From a checkpoint of a small transformer trained on Wikipedia: RMSNorm before each block.
Each number is 500 + 50 x the weight over its row's rms, rounded and kept within 0 to 999. Layers, rows and columns count from 0. Numbers have three digits each. The size before them is the row's rms in percent of the matrix's.

# layer 13 MLP up, 512x256, rms 0.0548, rows 121-139, columns 0-255
100:573487513464552435424507471447485514452454485504469550447484429479515447413427519420544541489525582477561499567510556456501626570440491458526482541436459523541540571503418510526446520513513403529540620516576531368529471468486487550429619442511472499481449552462463595535506522460464514484446489520558489391523528453492479432562541480570551439454482458443439482472513504563529411535446484518514495443467568501529438469415554423468507470521436445553527564479441477519488562447538422539513491488539538495545462492512503462452524601521473466461542533420541497483497512500516497534433459521522468582484463452495476436481499539525535556464523578519512455632532401592556562516588581428536553502438622528608531476516532436591469479588488434473441516459473522452403479341496472
095:553565482570464441482516495566563435552471513528421436561536500415482431516514467534517602549522516400560512438484533482429541457473433410509552478508539473526418519512503579369523557560470553520499528553491466593460510468472384468541459494518488452556586421564548423495499536489486528479552538600509440489427476534453420516463521483496500540438420454597519433505600679585530517540541501547494503478511508526485463600585542540478565572504545593496509553531595510523484505520398555555498538526524442517480481451455422577599480541472512517517455446520502514467535467447451475422471439588469459482511508490642462423395501574587587540573480481547596460538565528528546446503498469426559473487503492524445504554547487537538495504441462570521566543504488479468511493506510485
105:529477502550549454451453440517524481560471479548573504478503467458444556543423541533489537514393470559497476509477601516432584531358514504526508572558572550522475466576426514519535525570468522450503527404483502531447574514458481475409420401586419548430481553562531456466529537473587470456467516521445491579539510540390485604544465521447405431511498422476526473504556566491563532560547488500534470538567485468464439457501485451489496471425463500507606455532441492412537459492461498473546538413499523441536455492443467439478513438470399504382505466372504489566525424441426440555433565518536508491499508497474467422590458510499452534492540553455568461404558573524481600535522509480419521439384524415514530580434509457478489405527528431449534502530516548517487503453527548
104:497471532399523455539473418489469488497515506431529410446475613451560548423453430502581501526569413541443475455512515516527510491533506569509537480495470439513455470487569603433411506503560478506506519526403500654440534440467487569509471469524420546533518524517539500469462500430434570523558411545472510571533628572554470556466481495528518520512477600439569562537485455467465486517587599510522477556451568491519481571532537547530489411564455526439531465417551488550596492551500430541426575479439491565580510538505402430495544513417432533541523494471450497451525521479527545523491590484520554557524527440472447504512494507573561562457445458532530546533520592507614465444515552583425526501470520517465450501511563560556465562447496507576435560392498567579551463447578531
110:490517528455501541559542535621502411488516425512484463490522504511567534431504513429492505525448507505558466465504459475535523472538502510479399461543505484543537438498536615594529522625511407483450463481502459528405408561501526416534472498511545454534442511546566583419571554517410468445473626449435525557559506552467372513498484509519549535483450493458512525449515517514489437425433505488497633547523550485479520465498549400571581520467538498530429489547570518479450585451514481478584615418422458532614513497505469455503532547539528535509371435495501508506525515498457516460429611517500494458488416466479483484520475535543459504564557516508429536473456591405484482440547513546555455425415450492557533447487591516540451431483428366493497520503509592538584524530551510
092:551521523449573424385491449517499536507457536414447457495468471522483478531496501474545480508470501499497537503371473523612543489500455440635484421553512570448565552562433476436442523444554454499545501443579555482455536469489566648545499493578490457538510513476481536507497480480589456495391566523425546568445491447413460464460475532417538547454493380481443443482525522454518487533545505476542456440500471570567485519480471469573528520507434521453470576472465465543489519539456532565411503501477413421497454531528515472530444493487527432424472584547531467508441585525494432504522494484552448510508478556521568452456582635517571562498456425408441477420595541439464473535455473501542548388521405493536571501504512526495364499481459567461527534550452415424510524436444473
103:447470401500598532453483428495562541512505429531480509529453461570511460569378507521535541451498491458470500487529472582487499440565547384567537491532600450481425455546486512443559388519482492497487479514522473409498505476566530424471535467521423443521501552520591520539414503540493572503465518441570407501511489429526451516417554558456512543544510438502476490489534545462423517495588457492393510434424547493490556545592441505446471572474535499473460579537527479518594605462485451530620507562412533499422550486569498464458487581487512482468483552647454590503420493424572487546488555467499496471431476392457463453432457589511463463503481601476402531452507505580497434498454490566479531468524549493510461537515456475504580456454531440480524454459571501413429546548531427
094:408501526440550434469475500568478495499539479462566474435534447524378447466552551529495433494525488495453530506532483439477639405514476511509452567514509466544609420559519546535481490447510475457527490503509516538514430446474491526495487531505577517500455618586573500484535450465499640528640462478572446514523480500510503481440457476519478466519468503512470483592486437453479539531512475494474506533504500459579533457522507492469527472528459489558548599528534380489482470480483534582453456527551488417469426527511400466437570569529492506582462496535491558587510418478444493520388420602530486461455488392468479415384464501618487470481456519349646482506509437476425494472510486501483520387482429499425548516550471500503516437527571431429414535503472534543522484479552432
117:449428553516525522470554489517459441509516388507491566464507392451514485561428499403550432509485558508374620515460475495600485492473505550532462558515521487419566565475562564550510507389441540406553503544449438540508576552571571565568579512530492473495441507600572495508532452479500488505382490450498384453523454483502507418510545573558487513501542415517504485534436492452461443421533478509608440542585478439533469426559576502551512464598482494557570514524526477512568503513482510516496547503478477485437400549480493482519532493500513455518522627513532487469522527494524509482456586493464506431485496562460511487483531445552508480486405455552414559450480538408462589534395463416569494475521555442451475517577516424463492475539529494503538515492440422427538622539621499
099:439529485565539374622533470452572561510552490431505522425515487555469431609496540523515545479451572475542439450448538556499422493570387491469539424441483522482464508480552414454515494582394432566532528406504514495437522539563490540547442472516593589505451455455548512534509505449500499618369546445516484507436512496518414494498518542462446527450519492577434505504581613449514548445452567568576476555523455522493474454498456458553500515559430583515577485510592544457402421550527477459499488561444494558486498535437581511540457491498489495480499536476488480567472508504471484491600431593585573473484497448509523522449421552529497368522548516439519513508559447496476413519490500556472511483541502479553453536450419508430510478544589460580591528549526475486432519486570437
100:494545434599564527452450495419447477574512576384506525461523534510493529492514455463494494508519458426516516495582554422577524514487451503515514549482452438513464515531457438427502489540461517567533442521550506454513561466579567415404492543444537633545519520439473497431540606457479490553507474467414436521469492574379537457523568558501558403568489551538502554510506400444513492421497506479531497394531448506569445488437481572557519398496480523507490440535435502471487479407436505454405505482548485525510475571546507550607476467452566463424575608461504533568506462475538518491450513494522545458482605461513418478532521505507522423541519568495473395446493538457496476566578559476452535554471498555457480543560548530397511458531496543593475561341523547540446480576509565
100:503525522597548476517515526531404494465477424494434549528524507481467457493591557462504555561467561413461503576503480577494495574526603416499411558504525484606435517552529544496565455498508454560478434472543487456557484547446530526530428541517490495472472468499505452563558493420569513507573590435551540452539516499553433472530585647506414513465571367426463532537529599472540435462496504563475474529556517430476445443511529566518456399494488593481472530462515528521438539493565520506526432440465437450430540485425584488474467512480538490422499449378392476431522498469490480532460467476429542557434492518479592447366455477537556404518511494429499520500456456500572496530451554476470459490461403595511451547438566509456559539483504484431570400469509579492503543506512454
102:561509462559499450452434552522468525455428581497502538523466498473508513420532484457532599389533571515408544443432456507491448572563504561586543466450426505595519467502429494451531450589560500451457555421529487458465496475482483516473470428480562562502564464528491561519527506438422455475414573557418454477467460509440407422522469516659491502464538514575515509537599499542479584541452440393547605431491529484514531561416491551560546473460487496529408483503583552545527432618459504487526454505498566463495464580529500495594510618505476532504530577570456509517474538562585504459482483447550430551460534532554498491513492412467544502437594489508373521506582552530448443477545458565485515515497501471488449545529587484459447569510468491522477589496483444519512499447610509
096:488495494506489415481490494475444557428476547485604437488578486493478558509553576566507468542515529588400501530504396472513437608514548416459527541452552478478461528511473478531560459544541596507513450464475542561430463499450505481496481526509505487443574530569547435462414514542420500434483556474497440444465515510478409539522475533590539470498517553457450502511525456431533471490551511417627546368534469567535515530483484485467489477444501440500673475556546473454434482440430557463560451540431442453478521526518501507569561513400530532588447569528451417525533526535383469567500544474502522572382624508393455422562541453535409394479535478457620520572421463463468496507450485500584509473520479487495532497489503402474471484464476465495415525489533491492558477475537466
105:582549499512540537477493488486543461602457454494503525566486444468447613505490518522539459444537513535562527437501423585507611573506516388563469475578576526542511473485503588606468514494480452494510558511436403553538500515496528531588497491513432453483513452504465516512482491484529543575438517488537553544453446456508468553454518456530548537484530480397501522411514502487451537418496597489480509529438461577492448413487555497529528577509590495432463458534623495411523609459493500472543404558577433500580519462535463570561467523476495453591421423558546454436475532593494571619397441443460427469473512463525464459590545457485547530498538467517601431468468468567579515506512511486520489604544474560489576511619529442526477450535466446518583525563463519571566455492455485
101:414429460454487493536572510500575448444476455470461512496495526486491504452551542484530500481431506463511533550504445434467494512449548451471508483428463537487615496498553513479456550562495397535562553534569561479425444481532516456534577451439493526601474591544571541546571485525456563520424499490554453469615536546603511463572444469583514493489583402613467458505511402453530454409528476466378544514562564431507539466493459534514480571426461487444477517428548476508554494424500489517541501437485489517548523525422490496440499484482508610524446486568430511425569462529434536447515534432515516424472654477446530467469573414462516533533541559500614456445489514501557555443469443503474556516443423522499543619512536575543553461475496507470515468466428500529539471541650419
089:456517455488460419511583518466548372454479469464551513576509519413537455506450547423485532558523554513403452548438467543543465447549528505586534450491614544435457452479454474547507499471533581432455436430544481507599496440529513552402507510469502432471459427493474410422533555545471551544469464428386510416399473518464458515592466486520502565490489514517292439436413531423487471424496459441429529488452543462564506586504593535479520529464497507440578454461477564540476525609523556516502500489415463532477510443419562538434428481461444538488445499479458430551506551451574581521490470521490492444490482463445485516478525526476600503509411535458529515509513543459440455502505481480490500432460518491489489493580482510532512461508555586536454467640497422448545531469425490
102:454490569578565515481586470570521458499425527387560447473545514464420514501516423537425491454445458528524611382525477595575559515541566567478517496488516416529485490462547484500498512590533461505520559436441518538489454510562479592460547537406399552578632460518422495420520530549526514459437452529583456558499474565554516536468526568533467614492448514522534500534371531565647503532516513522402430463542424515563508553505471486530452512463474491513500463482597500469458623566516451532509548471545489461477527545526462563507520529545535560509521549444517496514452491516509591442493538543489531510522445490526409484508523491439511561560574511555457561618579575524507552431610436461448511501545442543489478498614551544454464529448495457488475517460496562530435449494463471
103:477498537573432534525507454576540443512519550495432453507563555474453494484516420460499517497541552496534473491444541531595419512583460425428436552498569451437454547558499507576494544479585542473489573512431440510468468483446499492571536510568555503509439452584486580477415531533460554490518462524468555486585578554583567528467563415591513549457426507453486490509552517471488507466541535497468527533516452447625445513541496509518635521536405404524489481493580443514421507518486409510421517487508589446500496494429522427476529533492510523459569515576475523527371524574579500532545484468520553471510516488433366417468505549535381549565502468604432406527485503576451491533446497546536462558446506516457418467456545628383516455430515507480514516514451430548492510579497488
# layer 13 MLP down (transposed), 512x256, rms 0.0475, rows 121-138, columns 0-255
092:507566471510434532539529539449550538597564547539474495500617479470535536560493579498478425452503433391459482423628408524573496552440564528463527509474495595426542463478549476460478549508475549492416428535508474534478374525486427550463435450486456488522436509553465438561513474548505488519528535357504504506518469452445494514379499521418554500517442497495485550435479433567561555494414468553506473549482510506548524523507500586460549548534458623461499493541572459430461546533437456513486541509490434525504491491453423450448491554504559498540439471591463509490531491527573426488515501456483569508512464500531528551476361531667579522447401557444486565529555546481580485522553465520459485567492505488462396582402479531513550547460456485529445464474491501557403429513564520
097:468548541492500462541422446540437499589565553471492532593560378446408479479573539406471474401501535487442453418486534520553386480459482509437497541527452527439441485483485483460523474573463472480451452458496399482518463493539543422451433525499504478521488500435510586449452603594509533504486454533514552509426574473550476492497492521513466497514485484488492471453574522520477561462526444527636573453465516602443492477537522493482430501449534493509560426447552466473563483455511412517599571414615499514531559520582603506549510509419440502576549484449594482451524499526406508433469491542564598504490489466399577520596527494553537510525404431484487566493490396443463539478508557535518482505344508548536522481516474447524522521538617469429466500487487523414495460455465554
101:466426506439502429516482419456494517504460476508498502536513461599504372567434518455520573586485508478486498467474529480486465490555419437487401411667481499474364568450581473465447504513592490457629399538435443556517533452539499533549526470515537412513436501421399585487541500467620464515517524502522528508489568479491512398495429406555466572535541491481495488523535520506543577525520490439478555435405555482452523459480548471573418499625551448498461499445539467520540442463538492500507435497513465529566463421480478401514454437503549540436506539450414456482572442537463518470559454549465476468439486546475449526547535450565519520499469416380491532465483503464532446552543491460491505523559474450531490594480411515447423495510476389491494550490435479486518475475437580
104:473508445549473441437407492496474513484483571488449509482403544533541413480471535540558445452488507474464498522406505443417504459535506471420560583452539480492497537445494580394419492528491549560621567476470499437465585462442398505480492454506513476587541543530521611426514548509475472490544506536467550507499451540452557553464493467482500527498460522492478454512470509562514430533497557544482525410509614419558399567498584460565512396501552550529494414476449519525533531599469630441473503415528468514532563550420515482536563605496371499528516551541475510520509451461510476491605503490450487486485434460515503444591554574402497516477489608442496487553487466480454469495472512474413623529461448437534509593608520439521530514458443469517435499516473466477357495468471467
111:606551574451469539399397474500458523486535464569503406601461509478544539446562567500535556487454584525585585413416517430550570462488416440494544461545514493480408431450596474539608517492525488468486507438442507439456515534515518505526540441536409514575560464538541455551491508486439577466554593449479521475512509488491479485479508482497491449504496510551476437506530487414514453584430474488562457589553561547533432543452504580477541386578517567524482529510585465520516435497539525558478621506534450541617545461543424426473431527531330550511447440546525501521496530559517439484488505464452450483544498429510530494485572493498544418491423587546480525493508484501499499585457427530490554542406537476463505572482540505510515572493410528601526543532397487547487523509516527
091:530508424519470494495467435537494595532407591460458563458403550485557440444464511478485539498490569584513487503484436576507531431417542541431516493630569483507398546440477634446566465543539585592440529509446469397483487538441598493403497381450563551543481540445535533424474510610586573432475576525462555510493508471538494519521495486497496578457502628523543472397435461414450498460538464495498524487479538410518470474507474512472477523539494462502571539490527488474524473488565489463453557570445484553486506481468588486537455582448524503499471454424536420510426561549496530557527614466479508466509465505517517492550502469474501543540443483456529551500383505468495488506487545461440459530547488516421567544530655618520543411493513515523554557463561443494474551502512460
103:498482512490503530626471474560518513405559555468449588485470468454475496579484580554459424492600619469513509546514470481537531431485479515554412461474562537502495485548508499429471481513476454539623508594490490429526549478582525527451594413546477523502447558496510437540530489431478475512452489396545499551481542512532543425515564549493457431491414547477548561452402421598409443508518504535440449526466473517419553469519424518456521466474539605509599514440536468448516556603433421470531555518529575480541502494427535527621533463435452439506409543452507538524469529486486591502541618548550548517501512488536520462497516467499492498495449562498472471530440442575471524452564427431464482485503523490536695409528489544550530473487460478478532593509453562496507497415488553
093:491537553543506492551514513527500497510421570470540502526455484586402518522493507463513482445333496544489365432528498452505591486535496420520549544452383517473458529512540529518467514463469531483595484561589524448514539526506442513473577590410535558561476474596425420450472474555531439494637492526468581484540523498574591520534481573455555520412494491597533425551467535511513503431497527507547550509459577453441523539484505499483526422493583483539555560486602481486561543432501505500575565479475448500523435439499535436452512556437549477513459530540568535497423601448414542578525553428448491487499497465481466475499445528476543417529573505443590505486513471553418509615449558448575467500539473461407461505464547516542418471557467511491447608494521553409447442454481526
110:543433522507459485487505475545460506453471463563454495498493522454502484489442512487505488502436542527507498531393531514589558446510376532602521530409477453469535564542497508455614491431544518433450482507420542518518491564550485572505555545467482374519535494541469590462580417455490420405538459485576440469501380527429512482509561569511602534553518474473495529605525535399464571429494516537544573526541478505531491504562488456448483433570530544493550533494467499602559604553442477463559458431469530437377478509533537472515496471529439468474493582502413562436478489505487492487396501563540472478518453477379569469630521529538392551509513384546501584430398510468427530427451516435530533411461455515534511474574493468500541523485527580506465460528521425497479520457508550
100:489483484480543528440442517540543507568517519563522381420444507444504592549516456525568556507578489480521515452469518540535513491485520491416508541567562515423512594432559503437496493534476491529419460488429413563397524495498472578552554558538469512493582513455486482453489414500470563645535511428417522477460489546484465493500511421437509428438428466480509548529482488474610497503541565492490489520446462553394481506541566516533551403556558437502446469392534533525516490528529562560477561519502432471523393558565554464581473406619491482433527481521383479542577531463462538546541490485450439544545514526537523469508523561426526473458590488503540461493546468529453459447603527533593481473435536422580509559566535574516498564592491446556513472478498469348498414471543514
102:482492459495505611535549461432517468545471518461467505490559516461455465484576498486462533489488482448529410463637507444534403546537490575441501504556488538440643444507568476381460520533552583510386436525485472507531455559464408472534595501593503450577530518566460479567495491508528601610560433588464533562465587584505525504575481493534475470514458464545539390426450368483572526511431439485442502498493521532596480450557512483475555474478463468614480500582505577524553564486448498472497488581499517502419455505518479412444490390456542524526531413512482395518530482486453445541478483519487471508572421582438472446492541508465459486595549421526478503573536530506432456413505521509546493476492514518434484416477449507511493400485482476553473493583498437503482546440477469
102:500544421467516476453451491442494539514535573589437504490599482504495526553496542570534386536532465513562500532413527492459515543527533441482500518519540556590438455464414487442539545519463589515419493380503573587473445456625492454512457507477566489497517560478506569489458483491472526475505459592560528558449636479526524562533528513460399502528581478455531396534531505505453490460528497551489544490410468438456510482530560470477583468407571526529548457443444455477505406470515449545522479525553473559409524391533423569505526372488513583417505460549501494493476429516542539503545557467539457544489570491490506454529444468529488501455486468489471482419458427459504490517428621509471506414517503473568508458401575460543511485378553517419563529403538472484498458538559358
103:453541441422579391515499462630475525584454434459432438486409561459511504470496470577505548390496545549448516527430540471527524472552521565459484483402424522488469515457475524493561515514455487543515526466583469504503498526536471461443502449456531452494438485503490491432532545452610578529441468501480479456523481448422358541461522427509421543454539457464520561528429518467497581573528434538559476565443433554527472488452473481491466564457496566512563402410559392544519455435467565471597528636586417515518524413531520444450467455521475541428513431482446399535511525489494491519490492462598503428488482481449508528472444531456473498507496519521501507473477545480481550551495531499389458511480553531460469450496492427492432516621444535611499602481609501369521518501528492
096:509443537462447462523569445530455444489577479516516619474490474587465443583469459413464442516536516519545529526544403482450486480510490506453441476541604456586570544390546440529513450500497605543433472467427451476445418426489542474581494389517616446459462555400493511432474510504421482568529445561513455558489492450467445522469512469467502475398443462469448504579506431499479475525471519475456529477521496486446511457523499581554502460548543407485483521527526482479500430534480487531490433545587567443436444586519498531492498499567496443490550563440488534530524478475515543486509523420535481547518470582595512554441472401568477498563505524466466530404567518524515445575616425507410528588426578553637460428573450480587488527447510519545561508455455475513495625503515465
106:562619446539497532476492522499536518431422520456579469492399426472413490529449538598391431572509462630499501519477504450477486434441501513581504482522455413465537461483473543452541460432441571518405560552492495520413545546506482474414507534390433532477518495580435558547450440576521432468443501476475511510545521534459433523507501541483611657575567506624484574526461480574517538423558495483542549444541541525476509474520499432519526453470484510485464528502437575537424547493520505521579488439469479501536527579481504403464577523512515520538514453492438459517491579395423529489540554474471483537452518544487515476530444489534444542614464455436431478536504466476528481513538586416531408513539551483441579431502513447424578489421545485520429450504408507497462533512415516
103:512399455564584523482501552517553590431595513480492469528559598489520523545497383501511457487548476559469498555498573465502516513501523536513496516584545553634450432467526547478428531483524519581679467525521521592490556421454510500500511522509519501511548577474479530494392534451585506555502565570490477554562456491501546446518497401435446486563520495499458448444482496495473462544532420465566505432529554538514446521459593575467430541483546521466416485528512466455513488458486440584654543463562559592503457429558580577521562518499519484555516597596488457496443448497517455530537459515442448487552464434531467450542486524541497505551450566510528424536428530420495532493481478498529533520454571441519472442501508433469400588455489524388429486453535412501501491382495539
087:453531488510476416450449519495460640562542596518558517556449523512438478544433433488457503479475478472564423581497463469507474540476432501495473482495475528445477582454529585539543425500553476505500482471506487520467555567472454462547489483463522601499422441534506508470567537537563535431578518528497488499524490510595466437468418454444461571427555582479584448467506488529418542433477506539563540527414522511518492547427468440466475398501555523433490522506595443513493462543493469500616479528475511482545520477522572360477514530460524436461465414445612426577525573477462518554561551511437471466463591504518469476618560608522471509501498571474457456503433538483593547509511570571495557434457434414381461547435438421649467495471514525540484488504534483530433551528428548
104:507540518428532550584584404507421537510508484446522530556529429444544471501550408574619505523561516555434515477442529584506524505557439460475521527526532503534582532546472567566384492434576509455435446485413575566456437522494493464513510499422480560332518530529581447498539480461454463464486530445500503533430460523515370577580504535572484473481493490500460550503539549440449468510525437570517577491429532461581559520459449554492398485526505535447494566472483535426529448475458405471396559492483500516453533458467475427454510520486580497514451441482533472536456526462503446500600461533503428480427497539505475536427450508486522502459505462625413578572436527560523570525474597538495489481514478510644500419481512436566451543469584433487446510548413535534540526518490530
# layer 13 MLP gate, 512x256, rms 0.0554, rows 122-139, columns 0-255
094:534605460521425442489525469484510519492459503442513489606460479450429425400550448608421588431498449404485461425488518519422467525534461478510545566544455421497420460484595618471521507536410583573495465514532426456501500476456472443561498595407503463553555445440542503477484528537509519515488527497489425529573554474425590395437562562461565439486412499544500464494509559587519383517577539494542447424552516537498492445528541538405475412467530546415553509473546453429559534452443500507497476523457434527457461533539503509475484493466422503474422432443519509517517523552448377486472484509478471513553485504481502554482469430448475544520523414463475506546500517494477468451511528530614493432425445539537545485461529493480520460510437416480619487436525641584509447462469470
104:536522495595524462427429451585564401500527527508470508542544418456428555603499539435528491509497541465415501481400558464513540635387474559468543515560504472506494538509486565548545451549425587537501498481457533506562577445494390535406498469477587536521574452502454457497439592438486522496417511495548486517607369565401467456501505474452480430545424568607475471445545555499478559486479519546516506407480457477483408500464456406501460421444510486588521350446520521518497473484500487613485449502551465478525429534546512485409502470475438465500442561427505545506525535470521505536513558503485509545536476571486569515607495442490545562555595480512557540471506592486416536529528469503475508541468546482455483526531584488519502407540491459457514513563519434474498448557467566
103:466425554493475468454469587553535463466501534484533445581479477457479460539518587484477489450523521483501620549561429475406593550515472506492570600465475468520510551555491612560511535480493480498478550502529471513535429482461434500506513522451500529475546537514548386507563458518403530551419601488499527549475518523511508521549576642477510410500533486520517483520566464495563607417518490558446537531457559507471527580573504543590582567498513486592423529515475508536508514515401461581591414529522401484477447586463509557462499508419476488527548560500456564535488481506414431472443414456518404546495490507413443417509526491450430564524504529366617551385597569585489499543490561563446579519482500504454429519569447476499469469544478435476494509509572471520508535520503505
118:470522548446504469546505503586472525414450531469491465497474455530595453515451472493547489550477499484559527559528532500469512553509610464546530538489499419526430475506435403501556527434530515492416515461455473493441478470514435484482509414529511588462593505477467528570522438467511480370650475437490541507511502379450499456453496585518519466436535400475499428551431639542508409508511468382599444475501538568475571543536582463461388478566577504542564483466547509470435520440527470521498478552447581482491577506502621464522418450552606468494481491454527578543547552455438536470502641488537487510440462456480410490483518487573461467571429483505529559484526487520489515496403533505509505453549517531524518599535468437573614483447522518531492536472454470509558559468427563
077:537532450512545480627446530579459477421504426530553468404463500523428523488491491472533511566537521539550440591429586502525482513493508399508498413579463585425491579520415593445499570483500443486584520591498561550499506504521565592513593537467511455471502487535490443437553519590637493508496474507531479497557485505421486488502408526511529463491580577394498485425485482404524389581537478491555414456611487483453462457552521424557447507502485545526513549552481548475549489496537501573501478508543404428546489518477525490500500444554451514528549513522477576524524401500511515526453495461596441543411507494475502541488597469467526468618448413431587493444490490440467535530593518451478596601508480559473496517499461517590592467546580497540511513497534509479496490498426412
102:478532496511495441480514520547461508474494510475519492487450486441374540455440539476494489533478518530479464543493456464558371558520504494520538480563455423433506437460430459552497485590539582469426398573469500480409528469512533533463519495444507568552440459642528525606495537423578504406582573482482541461513519442483421455389497489471436476584497458478516471442373524471432422497488647564475473578585515570583484512589527463510501508468633578457563550552453516507454431529462513493489472426426628514535468523579530417560419511433506496537505511529492525471514566529523527452409531487530484475465569552457546500473570534516492438518502437428556495442432415515519518520525465462512467545591515537537423555534483478468502547477478448588457521499398481409500524512487551
083:424468570506417372482454604502514564526450466492516491480479579445437527463493568446529439459502506548423438424525498511472493549536493440454412565393489499434567420492473551466461493523388581392545467469456609483472514472514541570464495574541562440459467545438561502518510553506441496483512509471535528509631528567542511459517417578553422525531497529523508505557494469547505445550504587505454493571452511478468553542469571386533559555491520605471523598433418529513563494481504462491596547496460452424527424517530577521380499464440509476474508455477569516592489549438502539542421519535465534449457551492461578444436485425496426423482496517419568431513449503486509418517515512463566514455512532548592538539517556522462522509573567429501512626525539483476546533557474522
102:561499520500540509560546490495622561447542574455562467541519507512669495498618523568421547493468517467544414501463574514426524497526456441436577511533473493481499488538521551542469541626523542524461413554513537503531515498464458460447507466530549538487486544442451501481528473441500430462478483498588598428483476557564481465490460470533496445479454583522403509491609480442412518536499581514460491516372480530385536535520472422546531565431572496513452497430461411476504518463595463538510499526450472485446586436583492551500490502473512598475464464617473488507572489547518493433440506365608485565523517457448487522557468514567507557513482543541575482490520538582571478496560473473435552460413520590504455492474464542491552531478563514440474640504519539501435544580484474
099:540585440459551489528508450573493498524551486576475511499439500366494490503562488434509519556527426428514562507495505488476451546449502517312500501450515433529535438478451576524550427456536490475511496470523399520507433486448458397482546461405516573504440555470453493499520392579608503468459557393503466532595530502479518418603591451571510410501573494506480438533521489486415441509579537458477540463462455458490419591539431471499511602477478485482541459443436430402491487530555494505551471477478491523501459615466519539413450472472502467570443508477509485472433537422397467526436518405505528469527470545495488466483545534472489503451569553493465511578449613462564564502478518449559489531493527478472504443527556501460530498513393434562487418563527555556439455588562482
105:512396466522388535515463587487545568540453547434503479459450488518468448468529503586600461576433536509414418506385559510527530486520452486507452479512499550468532524465494452426479489460536539505365545412501579411515456488518461475492547415466558507583418484576496458554473582459590430532586423559564459488547465454499532421498552560482472536448496511551498450505530567503419443496508419452463468523428437529460460449531484505453447504598554520491535575495388526479431395532472496454515492426498539500469571413538493437535492476488489511555455418501509592467469553465614489538539475559543484485450429464477506549454481500506599536557559431443464588471506491455586467414584438503532528445582540480518521492467467406438557390435473472545516493566516446525452445558497498
099:502507438491542485530542446604495510605478524493509534490485503601539443455427561518505485483567631502539487466443562533423511546487495439626515459566472558528452510514516473515437543607460406545470384456511479591586457461533382543535433491476490550503479498492434565466610499469520451526490531473536510483444447409411533483473504540459600382616525505494496486502506496471461489405517541559458475597558470512477377575539519580497559488538501524588522490454481434549508401423523409477500504510485469591519540454540506471598515463412541570514489508468561493607419470484571533454603513529486529529482432518527504510459501533538538546474557388510455468410535503453526529533464522524471454497548542544556393492539428462572540561460466522507486540425509473531563453500535548
102:521546458504468527386423534469465364526347574501545565515526523470558458567472586577540477444454422500507471430453401470497511505496545522408510519501497520551445451456473471480489458452413593509449536550438430550490521552512529542553403420501564500473610504487548512434509522440406403522530516464519481556504448507488432470420528476562381495534433509490497523574489501497570451441438578478573547445546503485522487540484588502518482610436485473431537507474470475429415479409473486586519451553507562555497493510483509538429549449435432451498495452437591500521507480527414505510515528483501407495430495456485509494504431512481510526639544474500555589531510462441536413528419407491473529487517544579542528534553498490394495506415500583521462504422475566531549455504568462
094:551502481566441502543439522594513557477582564443442593494497522419462507495478552501477496530566556445405442486467467518483545485468458465461479491551542466473515562524608515568386464490551406505476457452507474521500506608494486571461455415494492524629529500504473540534633387501549463496590532463486503427572431538470596504428473538572451443503442502484491516389458565517488463464524531495610519527443578504424466506454591500436661547481448528575522459518448561454458450578552547536544572526443481512493490592432477477469471544521405503455463453564515464477503492545482552509465542584507540486511525517475464480498462530549501493473466535509464495500548393514557568470490504557496433494467491398582454469510353545496546418555607483487519510509491493468415610504494535
110:533488503462520449450484468487509410513407480593465499476439485487433424510526558476454484524539519569468436536554482465465479476496547517580377398567499489531513422476528596498525442566426465563456477473556586542493479419466417564441556514460522442501518589522592467483502489438469542535532551481461565525437494427509506518423519552556588478567496408477570508471433469506531479473527553503437506520469484528446463535544401562581468553447630529516483487578484460527519536414462552469472545558426500495477547499475399487478479557457511511525502462594620576438572454546457591476456465474457421376436470433513477466480562416508570563519606496412502510548524489457530542455474449527496536561539601489443563524534444473553609532498566379484463459467500448536525559477542484
098:450489485574500475544360620433491527532554501584488512498533482572486567525544552480451402477504470524516517553414492403548517446537468498493558467552519473498505587486572533508537442350520573566436469596520471529502461481553476482418490439457498567519521440535416391491542451493473587536498524537511457474412543504399521432523455411523451530467527506469563446516536477462553572451377455429579470569479450502482427568573469544440553522494450461475425517470501402463407531531559525517486514526518455465554545458457479555513528417542498538569484493499547437399551533488462453547494542425499529587519520446483494537545500585574519495523574474475564514512454482650575499468452540545432571591520548562532494446552501417445454477465537556551455438488519518575546487489448536
075:449516515505475606464462455457517548494452456568459500523535545528465475460566539497570549529488549503481501411517382569497470510515449405499474498537460479466480435559447511446468479467513477490464438546492479407527478514558526453468543508450539504557461493542531515451578495421510521463447506594632480495512486516454451549590497437529528459559579539473583460484477434549458623566482544460498444513528474489591474519441537488475510574528553447472487363471547519490560516386507495523496535603527473575524492507432514415446435491478410386452454452499495440564427523416432439513469479424443507520449484621565447614475577485534425546488560504498531491499469431559551563586507551486560561521500459430533497520380482464537591528544532575574500595596561510493380514517495503
104:535415579538431459433533457458475553474516455372494536494530472619503426427491596518509501532467550486472429454446474544596548477499439473523469514522495502452623435591377594473507573477510429471476446525559518560514529461509444515526535501464546498450578481528560552531445509398524505552554551478480569569461474485479446520486555514513556497472458500551439439511537516493493412525484544477526470573469410514475369514450451495561555543522493446470500515538536445471515503492564616441563489485487397580497503487525486554505501493433504577519460427561537539489490548514455518414506514498484535452612469518437447400535578410552526477523455478601544532460483572407509463476477464558589543478573488434417569514518526435460481526540541444577519540556364568582524463494417462
101:528453465541534427453546484518507539474531492423507461460426466441510500460511552537449504400407500452566468481448569466477578601527589455417432494501421609462507473461469595462577605531432483510494511541461434435525540503449431514510474448555444501430470548511560480594599465520496515426456542506434570528519419559476465521430577559509449524629432386478618506580433528574510531449454553519544474553538547479499535583551527530524587511521538482512516472590573402520448444434513507494450517450390545497432484495530528535345486581500516521452511522530585486516413522475478482516516518430491545464583592466477489513506503394548457462619499500462485567473416606457505449514499515508461432503470516478475534484493470529540528500487546393497485467487552541507475482504513437